config = dict(
    num_hidden_layers=9,
    hidden_size=512,
    num_attention_heads=16,
    num_key_value_heads=8,
    head_dim=32,
    intermediate_size=1344,
    vocab_size=32768,
    hidden_act='swiglu',
    norm='rmsnorm',
    norm_place='pre',
    norm_eps=1e-05,
    positions='rope',
    rope_theta=10000.0,
    rope_fraction=1.0,
    qk_norm=False,
    attn_scale=0.177,
    bias='none',
    tie_word_embeddings=False,
    parallel_block=False,
    init='normal',
    init_std_qkv=0.0194,
    init_std_o=0.0,
    init_std_up=0.0194,
    init_std_down=0.0,
    optimizer='muon_variant',
    learning_rate=0.00198,
    lr_mult_o=1.5,
    lr_mult_up=1.1,
    beta1=0.95,
    lr_head=0.00928,
    max_grad_norm=1.0,
    warmup_steps=200,
    schedule='wsd',
    decay_fraction=0.913,
    decay_shape='cos',
    final_lr_fraction=0.1,
    batch_tokens=262144,
    max_seq_len=512,
    doc_mask=True,
    train_tokens=1356000000,
    max_steps=5173,
    dataset='wikipedia_en',
)
Each number is 128 + 32 x the weight over the matrix's rms, rounded and kept within 0 to 255. Layers, rows and columns count from 0.

# layer 4 MLP gate, 1344x512, rms 0.0902, rows 874-882, columns 0-255
[[104 119 152 175 119 165 136  81 186 110 151 163 176 188 114 138 120 119 122  80 100 143 141 147 145  64  70 138 173 110 121 130 123 158 128  95 105 115 145 131  87 132 198 141 156 102 126  86 107 162 108 160 124 112 147 129 120 139 150 100 138  73 105 126 118 138  94 171 116  95  58 170 102  48 126 107 175 136  38 119 113 131 125 111 136 125  85  92 138 130 147  41 122 102 122 203 152  94 118  91 122 146 176 135 110 132 159 146 111  80 165  70 145 122  76 165  97 155 173 141 110 132 151 165 181 124  94 124 120 117 104 108 163 137 130 156 128  66 216 100 110  97 153 158  77 166  87 159 111 131 141 141 139  74  52 125  63 150 169 204 127 142 170 139 145 115  93 154 153 115 170 192 189 139 100  99 144 140 120 147 107 108 103  89 101 148  48 129  99  90 166 181  85 134 117 145 132 146 139 109 164 116 130 120 167 142 143  83 159 137  85 148 144  80 104 132 195 152 187 182 160 125 146 156 174 141 201  94 135 112 174 139 164 136  96 134 160 141  85 212 120 120 156  71 147 134 168 125 120 158 191 150  87 109 163 108]
 [134 140 112 140  40 165  83  75  99 136 119 157 117 138 123 131 131 109 128 152 121  51  98 110 116 152 116 181 181 104  91  85 117  76 177 155  89 157  71 115 111 115 121 109 140  96 170 145 110 125 105  79 118 132 122 123 109 145  84  68 168 110 100 151 162  82 153  96 163 132 119 133  76  67 113  95 167 123 107 109  90 112 123 145 155 140 120 148 125 128 108 126 164 123  70 166  69  91 114 126 114 155 119 150 132 175  50  77 104 134  92 137 110  90 151 161 112 135 140 143 163 136 163 144 143 149 153 192 100 164 183  74 149 111  81  92 126 156 136  87  95  86 163 145 199 154 115 136 135 127  66 143  72  50 111  75 158 124  93 100 127 122 105  66 161 136 143 123 119 120 110  95 103 133  92 194 171 143 123 139 132 152 166 154 167 141 155  68 148 107 163  66 203 110 178 124 140 134 143 123 129 127 119 144 119 130 131  97  99 106  90 156 105  64  91  96 131 175 142 102 129 164 113 148 155 138 119 139 134 107 169  97 143 163 128 172 128 126 169  35 150 176 130 145 109 115 151 168 137 118 125 115  64 113 147 146]
 [174  84  86  64  64 127 147  80 198 192 178 133 157  89 154 114 101  90 186 129 109 104 126 121 122 141  95 148 138 165 146 189 132 150 188  97 155  58 119 107 176 152 158 101 105 176 133 113 161 163 105 160 136 139 109  84 118 136 119 137 165 155 160  62 151 141 146 129 146 104 130 142 103 136  59  95  95 116 165 133 147 122  72 162 190 179 160 111 108 179 137 161 156  89 146 134  87 125 173 142  95 150 124 158 134 132 105  80 188 164  72 137 124 115 190 130 165 196  85 124  88  82 113 151 101 136 161 123 113 131 118 102 169 167 150  80 144 139 144  88 114 145 104 145 182 171 147 171  86 109 115 111 141 135 108 122  94 124  83 176 191  64  93 174 114 109 184 132 190  96 119 171 103 125 148 148 103 105  85 117  64  93 107 133 141 124 101  88  89 174  52 136  91 164 132 207 145 136 100 155 173 156  71  98 124 107 124 171 114 121  93  86 106 105 107 155 103 141 137  80 152 193  74 127 159 125 155  70 157  80 141  95 128 155  90 179 108 142 159 124 157  72 126 115 144 120 108 121 201 122 143  99 138 131 166 134]
 [107 116 101 122 155 125 152  79 146 128 150 113  51 168 135 144 108 125 106 180 144 116 123 168  65  77  96 155 152 136 117 196 118 107 144 142 178 150 164  70  55 144 159  90 110 155 158 164 168 199 131 158 189  65  69 114  77 107 133 126  55 118 157 140 177  86 127  98 127 173 119 174  94 110 154 107 155 144 123 208 116  86 148  98 168 101 156 140  89 137 173  99 104 144 116 174 115 105 122  66 150 108 126  84 107 108 115 137 157 111 126 118 124  74 135 120 134  89 106 182 154  87 182 126 122 116 111 115 127 124 160  85 133  74 134 117  60  82 176 140 161 136 119 145 112 153 137 136 151 178  89 142 168 143 179 149  90 139 115  98 124 135 101 171  99 178 106 140 144 132 152 141 158 152 198 188  73 169  94 111  93  80 105 136 114 133 102 140 137 143 110 159 133 146 159 195 188 105  51 153  96 144  82 136 108 141 167 162 118  93 119 190 101 124  56  41 146 196 173 128 138 165 118 154  98  69  98 144  76  96 164  75 164 170  82 157 159 143 144 110 110 150 121 109 128 142 165 127 186 130 110 120 161 114 115 110]
 [113 152 133  83  79 135 167  87 105 161  99 139 114 119 151 179 145 124  80  88 123 122 117 120 115 179  85  40 111 137 114  85 116 125 134 102 151 174 119 168 127 121 126 162 161 122 150 166 157 102 172  95 112 130 139 122 102 125  97 154 129 134 136  67  95 119 145 168 122  77  84 161 135 154 113 106  58  68 132  85 113 177 100  65 141 109 101  97 180 154 112 154 129 166 137  81 101  96 135  78  94 138 145 105  88  79  96 136 182 151 112 147  92 143  71 147 147 126 151 133 130  83 101 139 138 147  89  70 100 106 157 155 128 148 116 138  62 166 150 129  89 112 165 136 150 153 117 123 111 120 189 139  84 132 113 111 135 141 148 149 117 131 179 138 101 148 158  92 160 132  42 150 147 186 199  89  95  81 171 138 116 121 137 120 153 108  99 185 152 109 162  86 106 199 170 135 118 153  88 101 146 125 108  72 187  98 150  97 109 163 118 212 106 181 107  65 169 173 128  91 103 164  87 113 168 151 105 161 104 122 122 167  62 130  53 131  68 202 136 107 149  98 125 159  84 142  88 184  81 160  67 104 162 189  83 164]
 [ 84 159 159  93 195 134 151  93 145 131  78  90  98 134 160 157 127 152 137  90 115 143 183  98 132 168 182 141 151  88  90 154 111 126 105 135 131 137 110 135  97 137 157 100 114 117  85 148 155 150 124 125 129  66 145 192 162 199 120 154 146 135  94 154 185  94 140  93 151 176 134 176 173 152 142 153 127 119 136  79  62  43 151 160 142 154 137 177  70 147 119 112 139 100 125 143 121  90 180 158 119 136 190 194  66 165 159 112 156 179 127 182 128  65 109 156  97 131 145 167 183 128 120 146 117 182 138 105  78 188 165 141 143 126 131 121  59 141 143 117 186 165 145 134 190 131 127 111  87 105 155 171  48 114  90 151 130 159 147  94 115 134 113 115  98  78 163 127 104 152 116 149 101 139 175  95  70 120 102 156 141 174 127 105 126  93 122  85 165 120  78  65 116 124 128 113 192 151 120 120  85 118 164 173 140 149 162 132 114  98 144 176 114  92 104 100 164 133 135  85 130 108 141 215 102 136 114 155 183  89 147 124 153  66 117 162 108 169 130 102 126 171  56 113 112 144 129 133 152 112 151 150  95 135  97 104]
 [121  43 175 149 155 104  93 108 146 199 131 151 166 106 132 145 123 107  85 113 160 124 167 143  97 149 132  82 132 162 135 111 109 184  92 140 147  90 142  84 112  96 147 123  94 104 129 102 101 146 126  99 138 134  98 106 164 136  80 135 125 172 127 199 162 155 134 137 134 133 109 112 117 147 130 146 109 157 125 113  99 162 116 126 160 222 163 140  85 185 111 116 114 149 155 146  99 115 174 115 163 108 187 123 130 159 105 133 159  82 150 199 129 174 173 108  79 144 121 131 152  86 127 148 134 128 116 137 103 117  87 130 121 146 111 146 120 131 148 113 165  69 110 152 118 122 124 154 122 100 110 181 105 105 101 195 104 115  81 132 132 120 160 102 131 121 180 164 111 143 137  86  51  88 103 100 130 117 162  76 121 208 133  66 110 121 154 127 140  76 149 120 120 110 128 152 153 132 172 148 156 121 141 150 126 113 132 170 121 144 172 146 140 110 138 127 162  83 150 139 131  76 112 184 140 119 141 110 131  85 129 136 197 146 107 118 186 101 184 137 105 127 153  52  41 105 106  71  88 149 120 123 184 115 125 172]
 [170  99 135 128 164 190  97 125 148 118 123 142 181 152 133 114 172 118 174 102  90 120 137 163  78 195 157 139  97 160 156 135 111 137 162 127 149  78 172 166 130 130 134  98  79  69 105 119  98 107 152  98 147 121 129 155  85  63 180 154 180 142 149 154 145 104 135  92 161 153  85 127 181 125 156 129 171 157 108 212 135 104 153 128 137 160 119 140 161 197 102 175 119 101 102 131 159 163 145 162  38 188  83 128 144 153 129 119 151  80 119 118  62 152 142 138  59 112 154 144 132 104 112 153 157 123  90 128 129 142 109 151 143 159 129 125 105  90 102 151 156 119 176 147 151  46  65  53  96 146 148  82  70 140 182  68 103 111 144 186 132 141  95 180 107  79 188 141 114 145 113 159 151 165 168 188 159 129 105 144 185 124 142 110 118 132 151 216 228  56 163  38 169 121 169 171 189 107 134 143 124 132 215 122  74 120 189  71 132 114 237 124  95  88 148  94 123 191 157 175 148  86 139 144 165 144 120 120 163 152 128 132 100 173 126  56 160 150 162  82 170 166 135 102 106 152 144 101 117 101 183 134 124 163 156 131]
 [147 157 161 121 151 133 157 146 148  98 183 127 151 145 148 172 118 145  86 157  80  77 103  93  89 173  89 177 157 103  83 100 103 110 137 171 107 203 108  96 112 203 171 163 117 100 165  56  94 133 109  81 155 157 182 112 169 177  98  57 177  92 119 121 123 120 104 120  98  73 102  57 116 160 131 137 111 149 128 107 116 186 181  87 113 159  81 160 195  76  90 147 153 132 132 113 138 177 208 158 126 145 160 118 118 149 106 157 154  82 128 134 157 118 120 104  92 116 119 150 114 143 171 163 107 129 163  97 111 149 146 167 138 107  80 159 132 161 114 100  78  99 146 136  85 122  94 136  87 102 107  80 100 135 116 115 134 122 100  60 156 168 128 112 108 139 110 179 151 115 150 130 134 137 119 153 114 133 130 201 130  78  73  74  72 165 116  98 168 187  45 118 151  97 135  83 108 187 165 128 159 159 147  99 109 162 151 128 115 167 151 133  94 120 161 129 130 122 143 100  77 129 112 158 168 167 140  74  97 153 139 134 101 153 130 153 199 122 117 145 101 101 121 120  87 136 163  49 132  80 104 138  94 172 137 155]]
# layer 4 MLP up, 1344x512, rms 0.0955, rows 874-882, columns 0-255
[[205 105 138 148  76 140 158 139  97  99 164 118 132 133 133  50 136 166 176 211 220 135 164 129 163 189  94  89  90 170 140 141  71 100 132 103 180 160 123 155 136 134 113 196 194 113 111 179 135 128 164 119 157 155  81 139  86  89 116 117  84 148 134 115 164 153 136  31 154 108 173  56 170 155 114 163 153  84 136 159  79 139 134 157  95 149  85 150 115 149 141 141 125 147 153 184 121 171 126 120 165 133 163 107 109 133 126 184 200  95 103  97 102 173 145  87 122 114 146 159 137  77  60 115 124 120 104  76 121 101 113 118 117 158 140 122 157 186 159 125 116 130  85 154  92 109 159 131 165 190 117 116 106 129 102 119 159 208 169  57 160 159 133  89 164 167 164 120  75 106 118 130 118 162  86 167 141 151 150 145 134 145 145 202 104 148 128 136 148 129  97  18 160 104  96 170  93  93 125 146 155 125 116  97 162 157 115 112 166 129 172 105 138 149 104 151  82 121  83  54 159 125  84 154 107 104  95 145 104 171  97 135 156  66 140  76 114  69 120 146 144 141 157 121 161 106 159 146 140  90 127 143  96 134 101 122]
 [121 182 118 129 174 120 140 147 151  71 134 137 102 123 104 156  79  78 137 139 108 105 118 163 120 121  72  98 143  34 135 152 145 161  84  91  80 140  69  78  98 117 109 178 187 113 109 171 133 125 114 122 170  45 104 112  77 159  65 134 180  76 143 117 166 132 103 117 111 134 143 125  71 144 147 130  98 172 121 134 176 109 160 168 108  98 118 194 109 111  94 144 114 165  20 158  75  98 121  76 135 142  82 174 177 148 151  95 139 171 150 192  97 109 149  98 153  70  85 124  97 186 158 136 124 137 140 117 111 112 174 143 116  91  76 120 126 112 166 255  54 121 142 128 108  98 123 175 105 105 152 196 138  74 126  87 168 162 119  91 145  93 149 131 115 133 134 109 170 146 160  85 105 145 134 132  97 179  68 117 104 184 121 130 150  99 144 116 167 121 142 127  74 137 125 134  78 139 166 142  80 143 102 118 142  71 208 157 105 130 165 156  72  97 103 128 120 130 164 111  99 171 159  76  75 177  74 122 130 154  96 135 155 129 148 113  87 182 156 151 128 162 174 113 161 118 129  81 110 142 141 136 146 104 154 145]
 [124 181 111 124 150 119  65 167 131 143 111  87 138 138 202 113 202 101  96 109 176 124 122  63 116 107 122 123  88 137 132 125  79 186 118  88 124 176  94 128 152 115 138 122 133  78 137 174  52 112 105  97 141 178  97 100 129  76 142  74 122 156 105 160 106 118 128  89 137  49 149  98  81 130 155 143 138 144 115 146 148 139 189  90 109 128  71 167 146 114 231 118  55 152 150 126 135  78 122 136 180 162 126 215 132 122  90 137 127 125 165  89 138 118 156 153 115  65  83 154  89 149 163  64 140 143 128 148 177 133  79  42 157 113 156 146  58  93  97  86  69  90 164  76 184  75 146 141 144 156 145  85 153 111 116  78 120  74 102 149 158 146 152 121 129  87 168 122 176 136 111 165 140 143 183  93 164 137 169  70 125 104 114 125  93 132 124 152 143  83 155 171 104 151 175 131 127 114 104 113 149 105 137 125 104 185 105 131  86  86 157 164 121 163 149 155 218 120 155 101 154  93 178 116 117 173 155 125 190 133 147 125 165 149 101 165  91 101  82 127 109 216 146 127  75 116 114 109  62 131 163 124 145 126 174 100]
 [152 140 109 155 109 166  81  93 126 151 100  94 191 103 128 139 141 143 141 159 106 108 148  90  98 107  61  90 218 125  44 116  91 184 118 114 114 132 111 145 143  82 146 133  70 141 185  54 178 174 139 102  69 139 154  69  69 157 103 147 136  85  74 128 130 130 125 139  87  70 136 127 107 133 155 119 111  94 138 132 160 143 167 131 167 154  93  94 163 126 110 132  98 128 159  92  91  59 180 172 109  78  73 153 140 147 154 138 109 117 119 141 118 179  98 146 148 195 106 125 110 165 195 103 194 116 156  84 191  96 140  99 120 157  85 158 155 141 101 142  81  62  78 141  92 150  90 100 123 124 129 123  79  68 156 104 133 143 145 170 167 153 114 102 100 119 148 148 111 120 107 112  73  84  84 125 170 126 177 134 127 120 142 138  78  76 189 140  70 117 196 182  95 143 122 116 119  90 109 142 153 207 114 115 125 174 123 134 156  61 150 173 129 141 107 110  99 124  95  55 172 166 167 143 148 155 142  45 102 171 127  85 115 157 148  90  69  85 161 150 174 153 164  76 128 174 122 135 103 102 101 166 140 128 164 132]
 [153 166 131 172 149 124 183 166  96 110 114 143 120 104 143  91 122 183 155 102 209  93  53 141 143 169 127 183 150 153 160 184  98 127 126  90 255  72 107 140 101 143 150 110 142 118 142 146 182 146 109 131 141  73 123 102  99 168  80 136 150 103 164 141  69 116 184 161 158 176 155 146  78 134 157  99 173 135 197 115 133 130 155 195 161 144 185 154 120 125 101  91 109 137 131 140 108 137 123 156 144 120 125  92 168 101  43 163 107 113  90 165 164 165 134  60 171 178 120 121 124 120 111 149 123 170 155 126 134  77 127 134 139 173 147 129 132  99 109 203 114 120 131 120  82 157 151 156 145 139  93 186 159 106 163 173  86 114 164 128 112  61 149 107  92 183 120 161  71 147 226 118 121 109 130 144  93  60 117  93 187 146 115  51 123 131 109 125 143  97 123 105 130 104 150 125 135 182 156 152  64 179 118 141 194 167 135 154 195 129 215  82 169 131 145 140 178 113 118  98 197 115  94 124  62 134 159 119 132 105 130  88  99 182 160 215 137 103 108 129 123  85 118  83 141 151 160  85  92 128 140 198 163  87 130  96]
 [137 184 135 161 108  93 148 110 122 127 128 104 127 125 104 152 112 144 169 128 138 163 122 138 152 137 200 123 205 143 135 122  95 114 188 141 129 136 109 108 183 118  75 132 113 121 175 123 196 165 145 125 165 140 134 108 111 159 125 120 115 151 121 103  86 175 174 141 166 111 117 122 136  74 111  58  94 114  87  55  97 108  96  94 109 143 168 163 114 126 160 165 116 135 112 153  69 123  79 118 153 107 140 214 109 156 105 161  95 126  99 191 126 147 130 189 130 156 160 134 195 119 134 111 126 100 103 162 151 165 162 128 102 140 131 119 110 123 127 194 123 161 150  79 179 120 111 136 199  89  91 139 118 124 100 147 104 177 142 163 143 168 168 132 139 107 106  74 172 164 153 118 149  74 166 163  82 114 122 106 123 136  90 187 111  85  98 107 144 185 143 154 128  96 203 116 175 114  85  90 114 131  89  65  88 107  82 109 159 139  67 136 130 168 102 132 100 118 138 106  86  91 197 169 150 189 127 162 110 101  98 118 139 139 108 132 102  94  88 118 109  72 106 162 116 122 114 120 139 133  97  78 139 121 123 182]
 [141 133 189 137 156 129 127 124 128 105 101 115 128 106 146 126 113  75 135 116  94 124 127 151 137  67 109 100 129 116 117 131  83 143  73 103 130 135 103 123 110 141 125 141 136 146  63 154 136 146 114 112 135 128 130 143 173 138 112 108 169  97 174 158 123  89 139 160 191 132  92 147 135 106 158 113 146 102 118 144  72 116 155 154 154 112  93  96 112 137 136 112 162 158 115 134 139 119 142 106 144  53 114 102 131 164 150  94 103 153 155 116 162  99  88 182 133 135 178 155 108 136 166 162 202 124 140 128 142  92 142 125 151 122 160 115 111 149 127 139 201 152 142  97 143 137 163 120  57 106 112 164 113  96 118 169 119 171 128 102  65 128 109 170 142 159 158 121 133 144 148  44 125 132 153 118 122 137  81  81 182 149 184 112 118 153 118 123 129 135 104 200 146  82  97 141 112 132 114  97 154  70 150 119  87  81 116 105 140  88 132  92 100 124 137 165 192 129 163 153 146  91 102 114 144 150 137 108 145 105 126 115 127  70 137 140 161 122 181 165 127 159 134 162  45 114 135 157 120  96 120 110  84 192 108  72]
 [ 78 151 188  87 160 180 124  87 155  92 145 124 101 150  66 156 131 115 121 171 134 146  93 123 140 107  79 130 118 118 101 170 137 111 162 137 120 173 137 132 157 119 104 165 115 213 137 102 113 144 156  99 121 143 148  93 180 145 151 187 115 123 173 110 159 137  74 183 100  74  81 123  89 166 176 112 144 184 163  83 128 144  84 210 115 154  76  84  64 105 141 107 131 152 171 152 121 102  79 163 160 160 188 176 134 118 123 141 109 183 106 187 221  36 110 157 146  81 116 168 170 139 145 140  64 179 138  89 152 165  78 189  87  78 177  94 129 124 115 108 128 120 193 149 116 145 211 158 161 130 163  96 144  89 116 108 159 133 208  89 176 146 110 167 118 125 118 148  95 126 114 181 160  96 180 129 106  81 139  97 118 121 162 185 172  64 164  99 119 204 136 156 141 122 155  90 132 145 108 122 139  86 113 162 138 104 111 147 118 148 110 205 120 141 139 126 142 139 135 139 153 151 152 127  42 152  99 159 101  85 176 130 123 121 146 112 146 121  73 154 105 105 156 250 150 129 112 151 134  99 134 122 104 156 101 116]
 [159 143 150 121 132 104 112 104 143 139 124 116 105 100 238 136 147 148 135 111 131  99 104 156 133 121 165  99  93 109 120 148 108 192 111 142  85  99 134 154 140 140 176 152 111 102 146 186 147  84 139 207 110 162 197 113  94 175 105 109 148 165  85 175 187 117  60 178 131 163 148 142  75 148 157 138  78 141 174 112 153 133  65  85 125 168 114 103 164 181 144 118 177  68 139 139  90 124 119 126 140 127 185 166  87 107 110  98 115 151  94 175  77 134  98 162  67 131  87 111  70 172  99 125 112 100 159 147  67 163 171 103 150 159 119 154  87 108 133 167 140  79 145 180 165 122 113 110 133 123 176 116 108  84 122 121 146 141  88 160 125 100 128 142 161 116 116  85 145 147 153  34 131 148 138 186 143 131  54 142  69  93 130 129 102 124 156 145  74 104 107 114 136  81 118 110  93  81  89 111 134 109 114 168 146  85 135  97 117 119 125 144 167 120 160 149 116 100 153 141  96 123 181 136 149 125 149 132 144 212 120  88 160 115 105 136 155 162 113 143 110 142  83 120 131 156 117 146 147 123 148  94 149 136 133 144]]
# layer 4 MLP down (transposed), 1344x512, rms 0.0815, rows 874-882, columns 0-255
[[122 141 101  80  82  80  79  81 136  92 147  75 195 134 129 130 173 179 111 120 165 100  31 162 105 156 102 134 124 147  85 125 254  89 155 172  78 166 155 162 167  57 143  98 129 108 173 140 123 110 189 131 133 154 118 148 153 114  89  95 157 153 191  95 121 107 103 124 137  99 167  79 153 161 126 133 116 169 117 152 138 150 162 105 177 162  81 113  99 156 145 145 106 123 133 124 126 117 155 179 129  83  84 102  89  70 143 161 127 149 104 165 122 100 109 131 108 153 141 145  59 134 118  79 133 112 107 119  57 134 157 101 125 102 138  98 133 186 123 154 187 142 131 157  83 116  99 123 178 157 136 116 112 108 151  93 134 166  78 161 180 133 164 121 109 192 148 133 128 128 151 111 142 157 134 105 172 116 107 140 146 126 138 171 165 154 128 124 127 138 168 135 173  95 152 126  85 185 118  94  86  78 164 191  73 145 157 107 149  57 125 135 134  95  93 157  81 152  97 104 102 143 168 140 103 130 131 158  30  98 199 122 131 147 136 155 160 138 124  60 134  86 119 207 146 110 114 119 113  84 135 156  77 199 114 147]
 [149 165  95 157 151 128 182 140 142  97  89  98 140  77 112 120 138 121  97  92  68  97  63 159 107 110 138 171 114 119 161  93 138 192  59  93 178 117 131  97 175 146 124 115 124 155  98 108 165  83 163 111 102 152 129 155 175 148 184 104 113 147 150  85 123 122  82 124 138 159  92  76 130 175 150 122  82  81  92  68 187 149 115  79 105  52 147 151  87 208 211  78 117 108  90 141 142 133 165 134  79 138 119  80  89  23 146 106 186 106 136 147 135 128 145 177 139 121 195 129 191  93  85 180 138 164 145 160 114  90  39 118 119 151 189 159 130 137 165 141 144 187 112 160 149  98 145 145 122 102 166  89 144 130  95 115 157 128 170 122 144  58 137 133 124 130 121 103  89  78 116 163 121 151  91  93  87 177 235 169 158 126  93 130  95  86 113 114 166 160 145 129 161 148 134 175  96 109 110 156 135  60 150 137  77 143  68 118 134  91 191  99 124  81 104 131 204 122 122 149 113 152  73 131 138 156 154 123 120 140 142  87 147 116  82 155 149  57 157 161 121 115 182  92 178  98 125  60  76 101  80 107  68 126 140 111]
 [129 112 186 121 159 147 143 136 109 132 165 128 114 138 103 162 190 122 104 110  94 104 106 127 115 176  84 129 138 137 124 163 114 150 162 135 170 120  54 158 146 109 110 150 130 196  81 140 202 149 117  95 151 112 144 122 144 100 129  96 110 100 135 115 177  94 103 180 115 147 156 133 116 133 189 115 108  78 156 104 155  73 170 117 151  57 113 125  61 161 135 143 116 138 110 146 194 141 133 212 106 121 167 135 170 109 133 123 123  99  97 166  77 138 141 164  86  68 147 161  74 120 120 110 129 104 145 119 145  95 191 160 116 122 116 135 166  72 155 158 161 109 145 107 104 133  88 111  89  78 149 115 109 180  89  67  96 118 148 150 123 112  46 148 108 103 118 140 105 162 166 114 149 146  57 113 151 132 179 123  87 146 132 110 109 114 179  97 177 130 147  91 182 143 133 129 143 100 110 131 128 189 105 149 109 143 103 137 133 109  71 135 148 132 120 112  94 167 114 163  89  46 112  54 127 102 105  61 112  71  91  60 142 135 117 142 194 127 162 157 160 189 142 109 109 145 136 130 190 101 167 144 126 141 205 100]
 [119 116 127 132 156 125 167 135 153  74 161  97 131 123 142 120 144 158 171 119 100  77  97  54 122  56 111 143 122 108  87 122 168 120  82 123 132 111  89 160 146 177 117 161 132 162 151  45 138 102 130 160  33 116 200 172  79 109 117 137 165 173 175 134 140 152 129 188 162  82 166 120 146 100 165 108 117 165 181  90 130  83 182 125 148 137 135 117 138 154 150 130  85 122 151 154 194 138 189 145 113  97 149 128 157  85 163 124 126 156 113 164 119 178  74 104 160 130  79 123 178 129 143 122 120 126 160 143 135 128 136 126 173 175 138 142 140 151 143 139 141  53  65 160  83 128  85 129 101 141 141 149 131 112 105 114 168 103 114 161 135 172 143 130  38 101  99 163 114  68  96 191 127 117 131 104 134 149 101 137 131 158 147 152  66  97 159 144  89 149 115 147  85 108  15 142 141  95  87 125 153 175 132 153 129 147 125 163 107 111 130 118 218 155 116 184 123 152  76 129  75 108 184 137  94 113 124 159 126 123 176 115  81 120 106 132 166  92 103 144 160  84 125 104 144 123 111 157 157 113 175 143 139 123  90 164]
 [142 148 149 102 121 172  70 125  79 103 160  73 124 178 139  65 141 142  92 119  57 124 113 110 146 145 133 118 106 129 122 203 169 103 116 135  85 122 105 151  81 134 171 144 145 106  94 142 146 120 156 134 163 133 135 130  95 147  81 151 156  94 156 150 117 120 123 216 107  99 156 160 128 139 118 123 180 155 114 202 127 160 100 117 105 174 145 123  93 166 195 120 102 144  95 121 147 141 111 131 177 128 177 126  80  83 114 162  62 107 135 148 128  87 181 125  87 122 171 175 135 141 113 165 119 179 171 137 182 112 123 118  57 124 116 102 125 144 203  86  77 149  86 120 153 128 153 166  99 148 125 125  96 109 130 171  97  93 171 144 153 118 112 141 136 135  71 189  69 137 118  91 136 130 135 161 142 131 133 137 155 101 140 118 180 113 132 106 154 117 180 139 127 192  98 117  86 191 152 195 128 149  86  87  84 167 134 164 170 161 106 140  96 210 128  70 148 110 151 123 144  60 115 126 111  89 122  97  62  87 113 179 132 114 107 152  83 146 155 147 152 142  86  79 125 138 142 177 152 106 156 110 119 146 131 110]
 [155  62 139  88  90 213 127 118 150 120 143 153 182 124 109  79  94 110 145 150  99 127 152 122 135 194 166 108 118 188 163 124 175 147 118 139 134 106 127 116 161 150  80 110 122 186 140  65  89 148 161 121  65 128 100 113 130  96 173 134 110 150 203  79 114 148  91 132  83 161 149 106 121 118 171 123 146 122 135 131 158 150 164  90 142 112 148  21 148 138  98 114 131  71 140 125 128 141 129 136 189 113 134  57 232 172 100 150 139 108 114 105 121 118  91 100 215 151 138  70 139  85  90 107 141 114  79 179 127  86 134  96 120  79  69  51 145 125 172 166  71  64  89 128 116 112 139  69  99  98 106 136 141 148 176 140 165 110  52 134 114 182 100 157 141 152 147 244 114 116 137  82 176 143 138 132 195 110 136 115  62 176  94  90 156 139 177 157  98 151 187 139 117 138 124 164 105  98 139  77 154 119 140  95 168 147  91  69 145 151 100  73 150 115  57  99  67 120 140 137 146 174 119 101 124 129 169 133 165 119 176  59  77 181 169 124 129  82 146 126 145 127 144  97 147  96 140 133 100 144 126 123  80  99 134 155]
 [110  93  74 142 154  77 126 118 136 159  78 156 118 118 107 129 131 142 111 114  89 133 147 188  84  89 198 147 138 130 122 139 181 178 180 122 129 123 131 160 111  75 120 126  94 112 198  78 137 105 121  27  97 108 123 113 115  82 123 127 131 163  91  92 165  87 105  37 136 115 129 146 149 183  85  93 128 110 110 113 106 126  72 146 110 151 167 138  91 140 111 157  94 148 182 111 190 156 120 154 138 143 114  97  78 165 153 186 150 104 108 133 143 140 251 115  40 157 148  73 114 105 145 117  75 142  93 119 112 181 105 163  94 152 173 130 102 131 116 128  34 132 106  91 134  77 141 124 168 149 176 110 120 150 142 184 119  90 105 135 155 117 141  64 148  95 167 178 171 132  84 103  35  56 126 127 163 131 124  80 123 117 100 105 136 100 141 106 132 120 158 126 134 160 121 125 166  51 145 176 165 143  98 113 173 145 170  93 114 101 140 106 135 174 139  90 101 129 130 154 151 138  76 127  96  76 128 127  13  94 133 167 155 137  48 173 129 169  82 163 117 112 155 152 124 124 133 144 114 149 158 104  82  88 160 139]
 [ 85 103 117 200  99  65 163 140 137  68 128 114 108 157 255  80 140 134 116 161 153  89 111 179 136 136 181 131  80 131 102  42 132 143 154 131 119  47 125  93 159 111 160 146  74 139 106 160  93 125  95 132 172 116 148  90 141 119 136 165 141 130 146 169 161  96 177 180 119  89 164  98 130 107 102 131 195  94 143  90  57 162 136 145 140 124 146 123 111 109 149  87 144 126 126  82 154  52 119 100 165  65 195 102 108  37 136 127 130 138 174 103 117 161  64 108 139 151 146 136 141 113 114 102  89 116 131  93 150 170 113 115 116 123  68  84 119 181 145 124 124 119 135 117  37 129 101 115 172 158 127 171 136 148 108 119  98 174 176 110 123 146 148 195 163 127 163  84  95 125 156 102  72 145 118 118 113  61 113 119  38  66 104 112  92 122 107 122  65 118  99 177  92 159 154 141  77 145 117 100 126  53 125 189 133  80  88 136 140 167 154 175 108 160  74 101 124 167 139  69 137  86 131 124 124  86 140  95 182 105 172 127 120 139 171 132 180 134 147 144 147 150 132 153 202 122 156 149 166 157 123 138 108 132  73 121]
 [135 168 143 152 101 122 159  91 132 125  79 110 170 195 124 173 180 186 110 163 185 115 105 101 165 142 119 117 154 114 114 130 102 101 135 171 117 134 135 124  95 119 121 159 107 145 125 117 111  87  20 150 157 138 150 135 111  97 185 176 119 165 134 136 169 139  78 122 122 169 103 163 140  59 103 125 138 159 145 169 103  87 116 159 170 109 143 131 146 143  98 137 184  92 104 166 135 117 116 140 162 151 185 188 102 177 126 142  73 146  92 169 102 134 153 135 190 106 176 129  55 121  58  58 105 124 142 117 118 116 130 138 168 147 119 150 134 119 129 139 125 102 118 164 163 142 103 120 154  86 119 146 172  73 179  88 145 140 109 109 100 119 172 175 136 136 125 116 121  93 170 109 110 211  75 127 151 110  83 139  44 119 172 162 114  89 162 126  95 104 114 146 146 119 203 115 150 127 124 112 101 131  76 192  68 109 123 141 104 104 149 123 119 134 120 165 140 137 184 101 129 114 147 117 193  31 153 167 132 140 123 155 116 157 131 163 155 105  83 118  78 106  52 113 141 131 114 107 139 154 160 112 147 147 101 151]]